Weights of a small transformer language model: rotary positions, 4426 steps.
Each number is 128 + 32 x the weight over its row's rms, rounded and kept within 0 to 255. Layers, rows and columns count from 0. The size above them is the row's rms in percent of the matrix's.

# layer 6 attention query, 128x160, rms 0.0669, rows 0-54,64-117, columns 0-39
size [ 81 107 111  99 107 103  97 107 111 103 100  99 117 102 110 102 100  97 110  96 101 100 104 104 110 109  91 108 100 117 108 110 105  94 102  88 101 111 101 113 111 102 106 104 110 101 108 103 106 114  96 104 111 110 104  84 135  79  92  73  80  67  74  85  76  73  79  95  97  97  83  94  85  90  84  97  97  90  83  98  89  93  92 105 107 100  94 117 112 101  83  95  99  93  95  92 101 100 102  95 106  93 111  96  98 104 101  96 106]
[[ 95 169 120 113 116 137  71 133 135 143 186  83 144 143 147 180 151 141 149 121 113  98 167 122  79 101 145 152 116 173 119  99 139 102  99  65 101 146  91 142]
 [108 126 131 176 142 140 169  86 108 124 134 146  39 119 156  97 135 105 101 126 101 106 129 174 168 219 130 116 137  80 108 144  95 213 152 158 178 125 127 100]
 [ 69 137 160 188 145 129 155 162  84 122  72 149 212 105 187  34 154 144 134 116 128 103 137 108 106 135 114 173 126 111 133 131 130 116 147 206 102 117 180 133]
 [131 141 111  96 156  74 155 202  73  45 122 159  87 105 146 165  57 169  81  58 129 172 124 172 115 136 161 166 174 143 147 125 134 128  97 110 172 179  80 149]
 [144 123 130 142 102 107 133 130 147 132  59 103 103  96 135  86 159 122 151 175 146  69  89 109 105 169  35 124  61 115 115 160 112  99 144  87 127 112 126 142]
 [101 159 104 137 162 172  87  88  90 103 139 183  98 117 183 177 140 156 122 117 107  99 177 119  65 112  87 150 119 142 110 119 161 131 100 183 114 103 119 151]
 [124 105 120 133 104 138  91 174 144  83  65 142 206 131 194 109 104 132 105 156 110 156 160 107 144  46 106 122  89 135 146  96 156 117 107 132 118 122 135 129]
 [ 87  98 148 100 107 106 141 174 134 181 157 106 146 160  74 119 133 103 146  56 102 146  65  99 122 155 127  86 153  95 131 113 113 167 195 135 125 166 121 118]
 [149 106  69 180 188 101 127 128 128 122 127  90 176 133 165 171 140  92 139 110  89  73 140  99 144 172 112  75 140 118 169  89 143 101 129 109 117 161 132 169]
 [119 118 104 168 146 154 145 131 119 109 141 133  81 132 178 110 167 172 172 138  87 148 143 146  91 135 128 100 100 141 119  41 128 113 107 151 153 110 153 103]
 [159 102 199 113 123 133 100  81 183  54 133 146  58 106 190 157 103 145 110 166  73 117 160 149 130 166  99 140 141 129 130  88 112 178 146 126 171 139 113 113]
 [114 144 170 126 123  85 114 215 124 111 205 123 115 110  98  54 120 112 215 120 147 128  88 122 135 179 165  98 132  88 172 112 131  75 137  97 118  97 151 105]
 [113 111 162 148 133 209 140 108 121 107 154 102 132 113 127  93 109 111 160 120 126 115  93 125 201 179  93 104 133 137 150 118 145 136 104 153  93 134 107 141]
 [127 122 118  81 149 182 143 110 118 129 156 138 110 112 158 127 116 161 108 153 102 116 109 156 169 140 113 153  95  65 157 137 168 107 121 138 186 111 106  96]
 [127 160 150 208 132 148 167  96 135 135 187 105  82 152 125 121 124 106 112 175 130 128  90 107 101 137 112  67 155 141  81  67 127 169  89 140  79 141 167 104]
 [124 172 105  88 104  91 164  75  84 117 121 147 145 120 143 112 148 181 146 141 105 144  71  56 101 139 103 130  86 155  85 121 178 149 163  26 137 171  86 188]
 [150 157  93 112 136 192 127 149 141 136 132 108 115 111 170  85 146  53  67 183 169 179 141 128 151 122 112 116 101 161  59 147  87 179 149 114 164 168  97 147]
 [110 118 126  85 166 105 154 119 124 155 140 127 117  71 142 172 101 129  91 117 168  91  92 115 161 112 126  82  98 105  83  81 109 100  90 165 128  71  87  81]
 [116  72 109 124 116 131  79  93 159 120 165 154 121 177  76 210 171 131 151 120  67 101 135 144 130 105  86 106 162 200 164  90 125  96 134 120 139 129 118  87]
 [170 155 172 113 142 115 149 187 154 151 118 121 182 124 136 150 151  97 214 142  75 132 124 109  87 130 174  80 144 187 192 125 126 113 166 145 152 123 109 109]
 [ 97 191 135 162 113 161  68 159 162 117 192 129 126 136  78 164 120  80 126 125 141 153  94  81 173 154  97 154 152 166 133 132 162 154 125 171 124 166  99 135]
 [137 123 201 157 131 139  81  99 145 136 106  83 185 121 141 110 121 116 159  95 144 182  88  85 132 141  97 139  92 140 119  63 147 131 122 135 208 121 150 104]
 [ 90  79 154 121  75 136  87 123 125 139 162 119 161 128 122 114 164 150  77  99 150  62  79 114 156 120 119  79 196 164 132 144 131 130  89 152 141 145 134 125]
 [138  78 161 112 148  93 179  77  88 194 111 139 101 130 148 138 133 145 157 147 133 124 118 183 107 128 143 168 117 114  99  69 117  92 141 136  97 123 178 124]
 [ 83 135 140 137 129 128 133 162 146 143 125 173  87 111  82 167 121 157 104 153 144 133 141 166 194 120 121 120 135 117  79 123 151 166 105 107 132 120 175  84]
 [133 117 117 132 159 140 131 183 121 149 134  94 167 127 185 124 118 162  60 146 167 133  82 116 122 102  91 152 106 119 169 138 173 186  76 107 177 175  94 103]
 [123 120 130 103 170 111 109 117 124 189 180 144 161 110 154  72  69 107 180  69  77 164  81 105 162 150  93 114  87 143 123 123  91 189 118 181  36  99 151 196]
 [165 178 135 211 164 102 146  79 151  78  93 148  37 103  90 104  88 175 168 158 134 165 152 176  91 154 157 114 180 171 139 139 146 107 129 100 146 135 113 177]
 [165 112 131 139  91 200 119 160 157 139 136 115 157  98 112 135 108 133  65 140 105 135  94 161 172  79 109 156  99 158 164 121 131 110 122 126 125 177 133 134]
 [ 83 142 114 132 145 139 127  75 123 206 114 150 111 107  92 119 106 115 104 162  73 117 155 156 141 162 124 168 108  54 128 109 137  64 125 141  81 148 100 101]
 [142 156  87 138 196 170 133 158  95 153 164 103 164 145 169 142 109 139 116 123 172 189 179 141 140 172 113 146 127  81 136 169 116 142  91 135 173 107 141  80]
 [153 150 108  69 100  86 115 165 178 130  96 122 162  94 168 137 103 136 142 132 127 116  92 142  83 171 130  96 190 150  94 130 159 131 131  73  92  97 139 124]
 [ 96 126 114 181 138 129 124 161 121  87 161  64 126 101 152 104  87  87 177 125 111 130  82 111 156 112  72 162 174 102 111 141  49 151  88 142 150 122 118  77]
 [172  63 111 170 138 128 138 172  83 148 146  84 143 135 172 150 103 148 127 139 107  71 130 111 147 114 123 107  79 146 128 134 172  86 122  84  86 146 133  61]
 [113 111 116 162  88 143 188 145 145 141 112 124 180 150  89 100  69  95 118 125 155 109  80 142 182 156 166  83 160 119 126 128 140  88 155 130 140 142 161  71]
 [177 137 142 117 108  69 143 152 142 108 169  89 119 125 131 140  94  74 152  71 108 131 145  72 166 159  99 131 162 140  88 139 100 102 180 167 137 141 157 156]
 [153 156 128 108 115 102 134 135 169 162 101  80 117  65 131 103 100 120 154 123 122 168 116  89 125 174 139 192 131 104 122 161 149 150 132  98 119 107 153  89]
 [ 64 192 111 180 134  65  66  93 143  44 141  73  53 113  97 144 137 147 173  97 201 136 160  99 122 144  72 135 113 151  68 144 176 127 139 121 151 106 112 128]
 [ 66 129  97  96 131 181 127 176 165 202 119  79 166 137 117 103 111 140 138  67 140 135 117 131 141 142 148 107 137 109 160 109 170 159  86 198 119 114  97 112]
 [153  95  82  92 158 132 144  94 181  80 121 108 132 152 110 115 143 178 120 117 117 143 164 199 106 124  71 155 107 175 162  62  83 117 139 106 142  80 176 148]
 [105  90 186 142  73 162 101  73 149 126 156 213 162 124 142 163 141 159 159 162 120  85 164 192 133  27 106 165 141 112  95  82 143 149 139 153 127 119  75 117]
 [153 122 123 141 144 154  70 112 169 254  92 132 159  88  59 109 109 166 151 114  94  96 134  76 128 115 153 131  78  83 110 157 135  91 152 146 119 170 108 145]
 [176 139  67 108 117 184 109 137  82 123 148 114 151  89 142  78 154 154  97  50 108 103 129  75  96  72  54 102  77  88 131 126 127 118 142 102 116  81  64 128]
 [130 148  93 125 174 171 132 116 152  98  69  81  93  87 136  83 136 128 105  95  90  89 141 162 126  94 134 141 129 126 113 100  96 145 135 174  90 108  61 123]
 [ 34 157 126 145 125 102  85 136 148 206 151 144 145 155 185 120 145 189 127 122 124 114 146 103 175 140 149 118 149 131  75  82 126  73 102  92  68 100 110 117]
 [138 155  39 170 160 142  82 124 103 143 108 109 143  79 131  71  95 135 132 130 190 140  71 182 115 166 115 156 104  88  97 112 153 114 161 111 130 108 111 125]
 [141 158 140 135 124 143 164 118 174  83  82 142 112 174 127 105  97 134  98 174 132  79 106  95 123 118 103 138  72 134 113 155 146 159 139 104 189  82 160  74]
 [137 131 124 146 144 121 146 105 139  55 144  63 157  69 154 134 135 184 178 102 101 129 148 151 115 117 131 182 160 140  96  99 119 133 167  97 170 143 117 139]
 [142 137 129 117  86  92 165 128 168 220  90 105 160 119  93 124 120  93 102 127 113 105  73  54 104 103 115 101 130 136 113 146 103 164 128 140 154 150 154 135]
 [143 124 144 119  94 134 116 176 159 154 190  92 104 158 186 132 185 111 104 122 106 175 113 139 101 120 105 104 162 103 114 135 146 174 217 103 150 130 133 160]
 [137 163  80 148  93  76  99 139 138 133 121 164 121 188 137 134  80 108 131 127 131 154  97 160 105 116 150 108 116 178 158 208 178  85 187  97 149 144 171 137]
 [138 167 107 101  58 147 124 142 124 160 128 179 154 104  99 125 118 120 144 102 134 109  59 163 183  91 146  96 140 128 159 120  98 164 118 151  66 158  67 102]
 [116 121 115 146 112 163  87 107 119  96  98 153 123  62  99  80  94 137 170 150 109 186  91 159 163 145 124 113 136  59 153 112  50 125 138 156 148 115 152 138]
 [121 118  85 118 116 153 129 158  82 112 130  30 119 138 110 152 149 119 146  89 122 113 105 145 111 127  93 187 160  73 140 119 150 107 128 124 136 150 127 114]
 [117 120 130 140  56 134 139 156  86 166 130 124 129 153 198 104 180 111 184 106  80 101 141 159 112 113 148 141 137 162  97 154 183 142 115 132 104 102 145 101]
 [ 91 152 138  98  93  79  53 124 112 141 108 140 115 144 148 155 138 153 126 155  99 143 110  49 100  97  98 120  67 131 212 119 134 126 174 130 121  63 175 159]
 [116  88 126 171 185 156 191 102 157 132 187  82 133 146 148 104 163  92 119  83 127  98 154 150 144 135 157 113 178 135  76 133 127 151 111  88 142 207  95 108]
 [118 116 147 181 157 118 114 143 158 181 128 126 134 113 118 139 130 114  50 132 161 100 169 213 109 167 137 112 156 127 107 129 166 134 143  65 132 165  91 187]
 [110 127 102 167 150 180 151 132 173 159 173 100 130 123 147 154 145  94 109 165 144 145 157 137 137 173 165 151 125 158 108 150 128 138 104  54 130 134 113 124]
 [104 151 113  88 167 144 132 119 165  97 104 121 182 124 174 120 165 115 129 129 125 157  91 120 127 165  81  43 108 170 152  99 153 177 107  98 115  84 122 119]
 [116 131 155 128 123  97  79  89 148 124  83 122 128  72 168 150 140 156 116 156 120 133 128 101 129  66  53 141 126 141 141 141 169  95 116 208 119  92 173  96]
 [ 67  99 137 128 181 137 102  96 106 144  81 145 127 126 131 121 111 141 109  96 138  98 112 151  86 135  94  95  62 170 157  52 161 182 118 105 134  86 117  93]
 [189 164  86 138 163 172 171 143 163 145 168 150 126 166  89  85 171 114 174 116 142  99 150 183 140 133 175  92 142  79  64 151 141 147 141  98 127 126 122 126]
 [132 211 135 140 156 130 114  90 150 113 141  66  96 145 151 118 145  74  90 122  97 115 124 130 183 115 182 143 167 144  85  97  53  99 159 140 108 161 134 133]
 [ 97 148 101 136 144 124 164  84 158 130 130 137 146  95 143 149  48  61 170 105  99 110  97 121 106 152 140 157 106 151  89  86 118 149 160 102 148 150 110 140]
 [155 101 130  52 148  97 157 106 163 160  96 104 109 175  83 139 164 178  96 188 129 146 103 121 185 145 122 164  97 175 121 111  86 144 170 127 168 145 144 129]
 [196 174 136 152  86 195 114  70 125  89 147 127  70 112  95 125 100 146  93 116 152 130 100 176  70 104 156 134 102 117 117 158  61 167  98 144 131 131 126 118]
 [146 103 181 135 121 177 150 164 145 138 104 130  68 137 140  93 189 115 148 138 137 163 115 154 160 127 132 107 171 119  78 117 139 162 137 162 192 188 179  69]
 [123 164 126 151  87  62 103  97 133 139 141 134 142 162 121 153  84  66 134 128 106 108 108 104 153 104 122 145 122  71 140 150  75 175 155 159 187 158 156 129]
 [ 89 150  79 140 183  88 159 126 151 124  76  90 125 199 119 116 137 138 122  98 152 107  77 173 150 118 122 138 123 132 141 159  89 155 147 138 146 161 184 144]
 [131 110 106 143 117 118 139 139 151 139  91 125 185 151 163  63  83 120 172  91 152 150 149 141 111  89  85 140 123 139 126 151 147 140 149 111 127 100 103 142]
 [145 107 151 166 128 117 194 121 152 166 161 135 181 139 134 125 139 139 135 159 151 102 139 177 109  86  93 100 162  92 132 175 132 150 141 125  99 109 142 138]
 [138 133 182  89  76 103 162 133 113 108 160 184 171  47 182 149  65 127  99 124  75 181 101 115  86  95 124 166  86 163 116  57 101 109 124 148 117  73 128  92]
 [145 106  93 132 128 142 105 165 121 128  79 142 154 104 141  84 105 126 133 130 154  72 122 151 113  98 162 125 134 132 117 138 129  71  59 147 120 135  79 116]
 [ 88 113 162 112 133 127 120 116 161  82 147  61  75 128 133 114 146 154 159 140 106 158 147  86 139 135 197 120 204 135 115 199 125 158  89 196 119 140 159 179]
 [108 145 103 126  83 176 128 112 154  79 155 174 122  56 132 182 145  97  86 132 187 105 124 150  97 101 135 153 112 146 106 154 186 153 111 194 106 145 160 131]
 [183 174 134  67 132 169 119 115 147 156 100 110  98 127 105 153 116 120  66 139 130 160 202  58 117 162 151 148  67 157 141 148 125 160 123 144 108 109 125 161]
 [187 152 123 118 133 143 143 166 144 118 154 108 175 126 109 101 149 104  89 127 126 129 174 124 139 141 106  96 124 137 106 163  99 134 122 103 145 122  66 138]
 [129  78  59 112 132  78 112 101 147 112 149 120 169 138 143 118 153 146 113  78 134 117 137 168 125  41 133 207  55 138 215 136 137 171 139 121 171 172  70 122]
 [130  77 162  95 178  99 188 135 139 158 130  95 104 137 126  89 123 200 185 170 110 145  95 148 113 156 132 171 184  98 121 109 147  78  77 121 130  98 146 139]
 [102 134 120 175 169 111  91  94  99 124 109 111 118  89 126 149  61 123 121 176 146 111 144 108  69 166 144 110 162 162 138 112 164 108 122 190 120  77 108 118]
 [ 46  81 104 165  66 138 132 172 104 105 174 117 131 161 123  83 124 104 133  93 148  72 166 131 137 150 137 141 137 161 143 124 159 123 160 152 169 196 146 151]
 [145  57 138 165 117  99 162 126 136  77 103  93 104  78 137 132 137 164 115 151 111 126  89 126 106  88 151 148 150 130 142 174 109 143 171 189 132 185 158 189]
 [112 113 148 126  84 115 180  49 138  73 100  96 170  99 166 134  96 114 128 139 176 120 120 156 116 161 173  91  63 101 159 149  90 114 201 123 154 121 149 112]
 [139 102 144  79 115 131 152 126 140 175  92 128 107 111 122 129 105 161 174 137 155 124  92 104 136 165  95  94  59 143  82 117 148 136  71 108 142 150  62 137]
 [136 121  97 104 195  95 114  90 104 139  80 133 144 110  93 136 108 134  85 158 157 103  87 167  81  52 123 149 100  75 112 100 177 151 162  54 166 122 160 128]
 [ 74 188 143 109 168 127 162  83 103 193 139 151 101 111 126  71 138 147 115 120 139 128  67 115  90 106  98 167 159 100 119 175 146  98  98 159 167 139 112 120]
 [128 142 165 144 150 170 144  96  79 120 153 104 123 102 151  85 148 147 118  94 121 136  77  71 160 160 117  83 184 147 145  79 129 100 122 163 128 147  93 124]
 [113 139 135 197 128 132 107 124 170 131  96 105  87 119 131 115 144 158 109 127  98 136 142 111 142 161 147 107 172 125 129 141 138 108 108 130 151 141 102 110]
 [ 93 131 100 173 112 135 122 151  94 133  92 118 168 146  76 100 115 158 141 136 117  89 121 126 182 127 134 167 162  84 144 163 142 135 142 142 162 216  88 115]
 [127 155 137  91 197 111 153 144 149 100 141  94 145 124  87 108  99  87 177 126 115 163 143 127 129 190 131 139 134 129 160 147 151 172 180  38  94 164 119 155]
 [126 134 142 151 105 114 107 134 120 135  98 110  95 100  92 127 103 176 124 168 116 122  57 135 137 144  46 179  82 135 108 113 136 124 162  93 148 139 149 154]
 [163 130 155 119 140 137  88 164 132 103 125 108 107  96  83  89  95 130 120 126 158  76 147 192 116 122 136 184 142 151 153 108 102  80  90 149 113 124 119 121]
 [ 86 126  87 149 137 149  88 173 109 194 157 132 111 108 150  61 125 123 105  80 120 146 191 133 116 134 119 120 154 182  99 118 128 105  92 101 173 128 127 103]
 [130 109 157  81 148 119 110  70 109 144  55 166 119 174 117 170  90 168 126 197 144  56  99 150 122 105  69 138 108  77 136 110 123  68  77 185 123  77 129 151]
 [143 127 108 102  82  84 178 158 101 170 132  92 147 108 154 161  90 250  81 175  93 112 109 150 108  34 125 178 144  99 124 112 157 182 157  93 152 168 134  65]
 [190 128 120  94 130  96 145 146 135 135 124 129 105 124 131  99 124  96 104  88 160 128 195 113 111 135 183 125  78  87 145 143  64 132 133 109  93 139 151 132]
 [ 85 116  95 155 121 121 188  94 138 122  96 126 141 179 167 137  79 221 137 135 122 124 146 139 147 116  80 156  89 124 152 115 163 119 163  95 186  95 137  96]
 [197 139  67 157 121 113 175  76  68 140 134 104  88 155 146 118  89 162 135 113  62 141 118  96 132 159 136 127  75 112 175 162 112 147 170 104 106  78 157 155]
 [140  88 131 145 129  90  49 196 141 109 150 161 117  84 158 172 117  76 118  84 122  90 104 148 114 121  87 165 106 125 110  99 129 202 188 118 105 125 126 144]
 [135 121 147 161 164 133 141  94 139 137 171 159 153 184  79 131 135  75 163 174 147 125 206 130 166 123 145 121 115 102 121 131 138 114 105 152  83  92 117 144]
 [144 133 101 208 135 147 117 157 140 148 138 147 117  68 111 160 150 158 163 171 124 138  74 193 166 143  48 194 138 181 105 150 179  74 121 171  99 103  74 140]
 [ 85 123 180 167 126 136  91 101 137 109 109 170 128 159 165 140 148 138 198 106  98 127  64  98 110 150 148 107 132 127 101 129 161 119 136 152  44 129 156  73]
 [ 89 156 177 149 176 140 111 116 108 167  95 186 122 125 159 113 150  82 164 148 101 168 128 127 114  94 148 140 149 190 154 179 121 171 162 207 133  61 136 134]
 [101 109 144 178 119 100 124 136 204 134 168 121 122  80 158  79 121 121 101 116 144 164 163 141  92  92  90 118  51 192  21  78  60 153 174 103  57 123 151  99]
 [163 134 116 116  60  98 119 134 107 138 160 123  84 121  93 134 108 195  89 122 113 150  84 123 142 126  92 175 127  75 122 137 129  72 127 186  84 171 134 146]
 [140 177 165 164 163 142  99 145 144 122 156 141  92 139 155 110 136 116 104 129 168 109 155 106 131 132 113 139 136 160 173 153  94  42  91 134 152  95 110 136]
 [158 131 153 125 117 101  75 151  68 110 164 168 130 134 141  90 143 141 101 122 158 167 157 126 169 136 154 182 148 118 131 136 106  98 104  89 100 123 127 109]
 [123  92 185 154 183 151  59 114  63 148 137 109  99  70  97  96 162 172 147 127 146 134 118 146 121 152 195 121 124 133 106 133 111 103 144 153 127 113  74 124]]
# layer 6 attention key, 64x160, rms 0.0691, rows 0-53, columns 0-39
size [116  67 106  89  90  87  93  90 101 100  94  89 102  98 101  95  99 100  97 104  98  97  96 106 102  92  99 102  99 103 100 104 103 101  96 116 103 102 110  96  98 103 105 100  96 104  97 102 100 108 103 103  95 107]
[[160  79 119 107 106 126  77  78 155  93 105 136  86 130 145 180 116 174 115 148 137 142 133 181 137  42  79 166 117 163 125  62 165  57 120 110 125 109 148 113]
 [ 98 147 103 162 119 100 105 189  97 100 139 106 111 126 146 104 133 115 140 145  81 149  99  83  99 166 205 158 102  70 183 107  98 163 154 158 155 128 112 143]
 [134 109 155 118 120 142 179 119 156 171  66 101 137  95 157 147 116 135 125 153  83  98 123 140 144 117  74 108  97  72 144  92 130 111 229 124 127 114 167 123]
 [ 98 134 178 217 111 151 160 145 159 127 112 152 147  91 169 100 148 145 151  65 122 120 133 133 111 127 162  75 179 112  82 101 115 153 154 211  98 125 103 117]
 [106 125 113 141 126 149 113 177 103 138  94 107 145 119 178 126 113 125 121 143 133 162 132 141 123 192 146 120 129  41 145 177 108 146 156 107 122 119 142 103]
 [105 139 161 107  69 117  79 138 133  98 101 134 137 132 116 135 153 125 142 112 153 194 154  90 108 149 118 129 100 178 166 115 161 121 103 136  84  61 113 161]
 [138 137 151  82 101 179 121 139 144  71 129 119 120  82 104 127 131 115  72 142 113  82 142  94  54 127  68 174  93 203 112 152 163  84 107  88 125 141 119  94]
 [ 99 127 120 194 131 112  75 157 106  90 122 143 121 122 108  99  67 155 152 141 138 195 106 128 129  87  97 149 105 124 192 118 138 116  40 112 126  97 162 191]
 [128 161 114  62 120 143 177 183 115 138 162 155 180 105 167 163 127  98 127 131 167  74 182  98 132 117 131  76 161 117 146 157  97 142 191 135 140 119  79 110]
 [120 109  91 206 180 118 152 104  67  97  82 123 123 138 126  82 153 103 156 166 137 111 130 150 143 156 144  66 103 100 179 148 125 108 199 124 107 155 145 215]
 [196 122 170 178 185 119 132  63  90 152 130 169 118 143 119 184  79 168 100  81  93 152 138 118 181  94 132 101 132 223 141 134 130 101 146 130 118 191 113 121]
 [149  64 161  98 139 125 115 148 161  99  95 127  95 143 139 128 120 143 104 174 106 175 144 131 123 157 110 140 141 125 117 142 181 152 103 106 168 154 165 138]
 [113 141 111 166 103 143 128 173 124 133  98 165 107 148 139 164 103 123 105 135 169  82 176  99 106  83 128  96 100 118 147  82 106 125  97 119 169 115 120 130]
 [151  94 130  98 107 160 150  97 136 111 123 108 109 108 165  99 124 103 165  92  81 125  37 155 194 113  93 163 107 163 187  86  69 119 106 105  73 108  99 107]
 [125 141 157 149 174 135  78 161  71 132 150 127 126 128 127 102 110 105 145  87 119 139  75 125 147  40 141  72 156 171  74 132 127  77 118 166 158 152  39 123]
 [167 166  68 109 156 109  70 168 123 120  81 124 134 124 145 146 155 126 160 100 158 165 142 100  86 113  86  99 121 118 100 127 155  99  66 119 146 172 141 117]
 [145 152 174 149 148  83  41 163  90 121  81 125 108 116 127  86 155 167  70 164 147 111 156 114 146 111 104 126 131 113 108 105 165 183 107  57 165  92 133 144]
 [100 139 143  86 143 135 123 118 141 148 124 174 153 150 168 143  89 158 158 156 137  66 136 130 106 107  78  94  95 125 119 104 155 125 115  72 153 132 178 105]
 [141 122 122  64  82 105 120  98 151 143  75 111 104 117 137 127 115  86 105 163 111 108 113  93 102 109  92 116 102 134 174 121 119  60 172 189 119 160 135 126]
 [145 118 148 183  93 148 145 139 100  55  73 128 155 167  92 109 100 168 125 128 135  74 155  51 180 184  84 111 122 153 125  97  94 173 150 150 152 136 113 131]
 [102 107 149  88 164  98 106 113 140 204  77 145  59 162 133 134 156 150 142 180 125 159  99 162 160 126  58 111 149 150 141 116 162 102 167 108 117 139 114  96]
 [ 81 118 168 103  82  61 154 131 145 150 104 135 136  89 132 139 145 146 130 177 103 146  91 105 122 126  88 128 122 112 113 140 154 115 124  34  88 130 158 197]
 [163  87 131 199  62 147  89 113 183 186 112  99 143 177 134 106 129 104 166 158 131  79 172  55 108 124 104 133 172  93 143 117 108 125 152 100 123 177  80 136]
 [ 82 186 122  35 128 154 125  60 123 100  95 116 140 111 142 152 166 150 105 118 158 147 183 159 112 125 103 121 147 143 126 111 130 145 150  55 131 176 134 114]
 [130 202 150 212 182 124  68  48  91 100 110 109 180 144 111 178 108 154  98  81 152 119 151 100 120  37 113 157 118 112  98 106 126  88 137 109  80  62 187 108]
 [ 97 164  90 131 107 153 171 160 188 119 106 151  82 121 123 103 146 174 148  97 128 115  40 111 116  95 144 116 103 160 120 150 161 163  98 143  88 179 134 176]
 [ 67 161 169 158 163 111 162 141 111 135 103  77 130 123  96 175 107 134 121  11 101 124 101 113 160 130 153 140 185 110 121 124 175 110 152 139 149 111 117  92]
 [121  85 122  68  72  86 174  59 197 122 112 121 117 142 135 161 153 127 154  43 130 170 189 135 116 138  64 102 147 162 148  68 132 144 174 143 127 141 127 120]
 [124 129 172 196 107 115 140 143 119 109  82  76 133  75 155 107 134 101 152 103 112 104 135 139 145 119  86 128  90 105 123 112 134 127  95 173 104 119 111 133]
 [147  94  90  88  61  67  55 140 141 127 149 133 121 167 113 144 126  96 149  99 133 181 135 169 142 143 180 142 102 138  93 154 100 160 175  77 121 131 141 134]
 [ 60 176 138 116 143 179 139 113 158 114 156 131 131 159 201 123 200 118 131 126  92 111 130 104 105 127 164 104 161  84 177 111 135  72 182 172  87 121 168 130]
 [129 126 111 138 117 130 131 196 165  49 110 105 123 128 120 150 150 105  63 114 144 128 187  87  70 221 106 134 118 217 146 111 151 142 128  92 108 148 215 141]
 [ 93  96  66 155 163 126 165 146 156  74 114 118  94 101 141 128  90 114 126 120 147 148 151 202 119 110 104 136 133  92  88 128  64 127 133 144 108  38  80 126]
 [211  95 145  72 134 180 167 127 156 117 138 105  61  94 169 175 103 162 127  63 134 125  63 190 160 120 105 148 136 140 103 118 179 140 109 128 155  92 101 119]
 [ 96 137 108 166 164  99 149 140  92  90 127 139  69  81  55 138 157 125 133 142 173 123 113 105 132 124 181 120 119 110 115 126 124 110 193  96 129 141 128 143]
 [162 119 149  69  71 154 142  54 129 110 137 202 111 119 123 182 161 133  43 114 104 139 149 116 101 124  72 117  76 164 115 140 127 129 104 122 125 128 160 122]
 [131 105 132 128 137 154 185 180  96 152 143 123 158 114 107 154 101  89 124  96 123 162 167  97 100  90 147 146 143 207 181 130  96 160 143 185  92  81 159 106]
 [ 89 140 115 182 136 134 148  87 135 178 136 125 125  92 139 136 144 158 140 121 109 158 107  66 192 133 121  96 151 170  65  79 132 212 155 178 130 112  65  94]
 [109 122 142  94  88 107 156  73 137  89 177 146  92 151 140 159 108 100 112 134  89 104 116  98 103 128  87 184 102 154 126 100 198 144 149  51 123  88 132 113]
 [149 205 123  88 128 104 150 106 126 157  72  88  89  75 183 134  92 108 143 132 140 157 118 126 156 147 184 102 112 157 106 203 118 116 143  90 153 155 152 107]
 [138 152 140 125 119  71 109  98 115  86 143 254 124 179 154 126 159  83 118 102 117 114 108 152  75  80  54  54 113 175 135  58 121 107 150 168 143 105 135 119]
 [ 97 139  63 178 186  99 101 173 130 100  80  99 161 146 128 104 143  74 126 132 146 146 180 123 107 134 159 101 116 124 121 188 135 132 159 117 125 134 104 126]
 [145 141 168 182 137 168 129 123 128 108 220 128 139 142 123 106 140 103 129 133 150 141 146  62 131 161 162 124 196 101 122 213 108 126 210 130 110 128 127 128]
 [ 96 109 172 137 135 172 124  84 156 144 160 122 164 137 173  72 176 121  94 113 154 105 133 104 122 108 144 149 133 123 130 114  64 138 190  77 167 180 183  54]
 [159 151  67 119 148 160 151 149 132 122 112  78 124 142 154 148 191  78 166 161  88  84 122 122 147  95 132  70 154 166 116 105  98 110  96  98 111 140 101 106]
 [157 146 145 120 127 160  82  77 151  80 132 109 171 101 139 181  86 160 120 129 134 134  95 140  88 128 115 144 180 162 154 148 160 112 115 140 173 122 178 132]
 [115 109 121 146 101 171 160 128 157 131  95 111 142 109  66 129 101 104 104  78 107  63 122 142 124 144 108  97 178 124  61  75 136 164 143 155 145 157 160 157]
 [165  89 139 190 105  96 171 126 152 142 106 121 155  97 173 113 152 168  99  99  97 134 109 170 128  61 141 147 132 180  77 134 118 189 122 149 173 138 147 151]
 [165 172  88 179  97 162 160 114  48  89 157 125 100  74 183 127 124 128 119 113 115 142  95 138 156 144 135 134 128  53 113 120 139  84 156 121 174 216  82 187]
 [161 122 142  88 141 107 119 173 130  91 106 130 138 160 138 149 125 113  94 101  69 159 128  93 122 162  77 209  82  86 122 150 175 124 116 170 134 150 210 103]
 [174 139 128 147 190 148 199 167 125 160 146  84 138 117 132 106 151 190 165 169 129 115 117  98 139 182 116 151 165 141 145  96  89 153 121 135 134 117 131 135]
 [104  96 168 167 107  97 189 127 116 143 140 102 143 100  86  58 123 109  94 118  93 115  97 139 147 139 126 127 152  85 120  90 157 142 129  85 114  86 183 110]
 [104 148 159 136 147  99 153  94 126 173 124  98  95 170 132 123  94 162 103  74 116 126 124 120 173 162 114  76 111 221 116  85 142 179 118 152 163  76 114 100]
 [144 132 155 109  90 107 163 140 117 176 122  99  97 121 116 104 186  83 126 123 102 104  59  89 154 150  92 175 179 130 116  72 173  80 124  83  98 157  63 128]]